{"norm": "layernorm", "qk_norm": false, "attn_scale": 0.125, "beta2": 0.95, "schedule": "wsd", "final_lr_fraction": 0.0, "doc_mask": false, "train_tokens": 432100000}
Each number is 128 + 32 x the weight over its row's rms, rounded and kept within 0 to 255. Layers, rows and columns count from 0. Numbers have three digits each. The size before them is the row's rms in percent of the matrix's.

# up: layer 5 MLP up, 768x256, rms 0.186, rows 639-644, columns 0-255
# down: layer 5 MLP down (transposed), 768x256, rms 0.18, rows 639-643, columns 0-255
up639 092:147125150075151126062150149063115114048166143130164132170145096076101167105102138110147119137072184133157065140147146152117127131119123168163158138083127100193132153150102081125163130172096182206131126122147050158092116110077074155110063048125122145116048165132170181079108127094178112103122110064142109152163143117133183128117075152090163091165090170097130166101134159126125062089137189145081117118119141152139137133142109185131130082155104160111165097167136106141117130074117120148138130161139135163135135121179142167118172143079118104131154128101160117104090136161194086154138149166124116130081105107155100093119142109101141158108148118193059124177146162094112080146131130161137148171057104147088120187142176121099092090113081142169111093105130094120121117094084146
down639 088:128155121126081070168141162181101184197121139130095149148177136143114090098105106120114120159135059085102155174064107120090118086173136116128139136174126140099122139114160211115128135137189115059101090123090108173127161105126162132084102112072185162168206084123132138091082082109136098116114087146130087103144111108137140172143138053185100101093149111124066093136132130137120159110088112123127189102108133113157154125062133111140109197143108128144083079137084133121144146136079122097129092115127093135132121163172128098174054128153137136080101153108099105079155125071136196173132097105127137107130104111145101195158077161114098076144128095144195123108093142161137171100111182160104081182122105153168142125175056167162145138101152129082090184136117173113126145125088121
up640 084:124155141118137127087148162103127129126119163187125097079091134181099098135170120086150148114080153127125160158121157103141103133129098151169133155175181137117160151105164076136165173079142105141184102122103164136092096112138145086178169128093146114175136170077136139192118178123184102109099160098146125145125102100126127120066154131132118118149168076109140107059122113122170216151152067103216078123124107161155115147080184134135183133081159175148117083116159163099107146173085145112167099110144146237144070139095138086131114088183087105158154134098116083128118106125170162118158157084118105136130140118129081059134153152061148114127137158118127116102122122144160134124125136095207127118129085061098104164054104152150127160118137216128146056102134151171132104135155151
down640 092:078133114120152092148122166150056166146069141131120121110168175089079110093244170134144099111078064126142091120149128133090105145108148158144144102119095124174109168109159120128058160096186111122072132142138111132113098115110104111119098117157102125102092111129106127067122104141144209184107153170117107085111120136182037081124141142146162161105132111127094085124144115178129118130150174158139109097085119158105171135108109136182073123124111117183190118150174093083149193107101167172154089138122105125137105074173124109167171112126144143073186143192132149151133140186163143122146121138155143087161075121128111091164206093173130118141112114106138143101166111107062124127120125136080187117067137113171098163108108170165155149125130085092065169094187152156131106115123120
up641 128:135105152145075161102125117093156173098138129137167087187156195131197125109170100123166195158116136178151147151121194110160078131107144093118120134136114090092047145139149143145093062103120171105187124115099131094159161153191140140132169196100113171164138114171163127172068126109172176132101142107100154126118141115124199127140153123111108089072120151101223084102112151112106166097162199068110159145051161125168106164155155126153087107164148145110150080118096134100134103133097101062130166145136136171097130117147109132164099116126164101140184113052126087114186124153119189121115134090150104130076168094122121125134085154103134105153151120138122110148050115154104153169107082095174136131139178156079139137155163091102130184154176153135142159164135137162125091103124165
down641 122:129086180115061077096145113154095109141111101162143158139098166100117117082167159066174139131145123156174103114140114129138120170164154189111080157083123137127088122116087148148130104084163112107106099123144146173192145143077063115106123132131158127103099125125121121144152072140157090116114114101098140096073145100102154139144151194101115123128122143167065078130127101116175111113139125093169188092122114111177158126093153139118116052121154162053115147123148095186127098137161102159160105129157117202123130109133203074119088163111051110143137147075200150119151127163190155155159140120068116187136137149161113134068142116133160143170170096137184124148113106141145156160156084087186154074091211171136168138150107075132127186094175160107156123137104105075175124167146093
up642 117:141193107093084184104123183155135145106222172118089168098160108099139143192182070087134090129065151150120081105160154142133141121146060181122125064129166125127115128125114131112145113074115147083122147146131115107163157155152172121079145148078134120104152132111132141149128153123181112144160125159172155130126144132128110149178151086155120118089159088122108157182078126078137084076142138104184086154085152102149135154132101096177099116128171135126185145135077125098117159132131082130105139172077153090188142112134089117173111117211103178155139098097094149131121140124154049109118168093198143117118113161112105146096132088158130152120076165118048131112128107112175124146169110084089093106066083157137135162150146071166154112115110136190083063082146154150152094142069167
down642 096:072117126174177100126138101104044117141120086119153124131140131157127139071099154151114138112134124117097103122160191120135167184114138027158189118113147124165105148120128209144149137122097111142091103132123109126059157141127090126143083102131167139166121061121138129163110144194097141157092156096119112162146130093045103091154059093092151072098192116120154131101164093142088179183055083123063210137098174136159170137158181136138207091142076106135135112145121126168146149145158107121109126138130046122139096126192128075110077155080156187141130162127116145160127144126150128127138149135100130177135113143118109115105087168100112111179182124144149151113170144112136092102106117135168042138185159135116126098113088119101106133131122155117185175141150149120150148185155124
up643 083:134090154106122094152119163132124087115160141143149122128112171091171138103145150116069102054083127084159149126093197146126086118122178145106039149187189156107104122088126123152106129164116141125102146119142100139098196107133179112114150199157141121150142099160120126124164209110110111159138153101099112113132058111163105077107125135188112114140094068093071098094172119086122141168128173127101172133070113115118126070164156143137089055145125188143078112098144113138137113128116129079177154112073086153164174090149119169142110199113117108172115104090158143114069124135110164121160103144155139147110107146139084179141107124110198076184182141149112175148166138087106130136088162082142112072098104088115104117108064142120085145149164149110139129112117125094172198159143206
down643 092:154127163084185103127147104117172184158180143169108131128104116134150200085194137113111135087094137107098161140126142162125133137203185155077089107179154173147135102138120177111175140145146116115107159131085066139124166084191161163099173170133142108132144168129137133140109109138117106159089118081124121152136077132109115126156174137120127100113088169128152100129106131096138099165155094125104142112044121108196128130156192128075087103122095144153093127164144072072143112117096101164088160096119140122182151082164109162142065143088116095174096187096109171143145142127190071106129073146119144163130082136139121148144073121142123150170139175156157169185053133116070136134119181102144134067150141115103168161158066156129066151193136108109130076079146138064168134100114151
up644 091:135197181126129079116199147168140149081131127170112160085136154076129069143155165140079110160152151059151162186140137124115129190099085094129047178116102105126123148152117097102124150109126089128128175139111085147145059090098159078128160137137097120157153151119163160150138116111083121186086134184168073094099081124138178113050161156134150166136084120112081117135193140064117110109081109094113142172172102153172110164109134105129100155085178133146169098153180166138176135181148112107092152103104100086143150157114136189081188132202149153073113127100127065097171162123078113143148160096094103115078126156142111150112121114111162169115191150104116113159107152090125126183135112071125105176146143157158123104118148191129104086129149124161113118127114105139120124168131072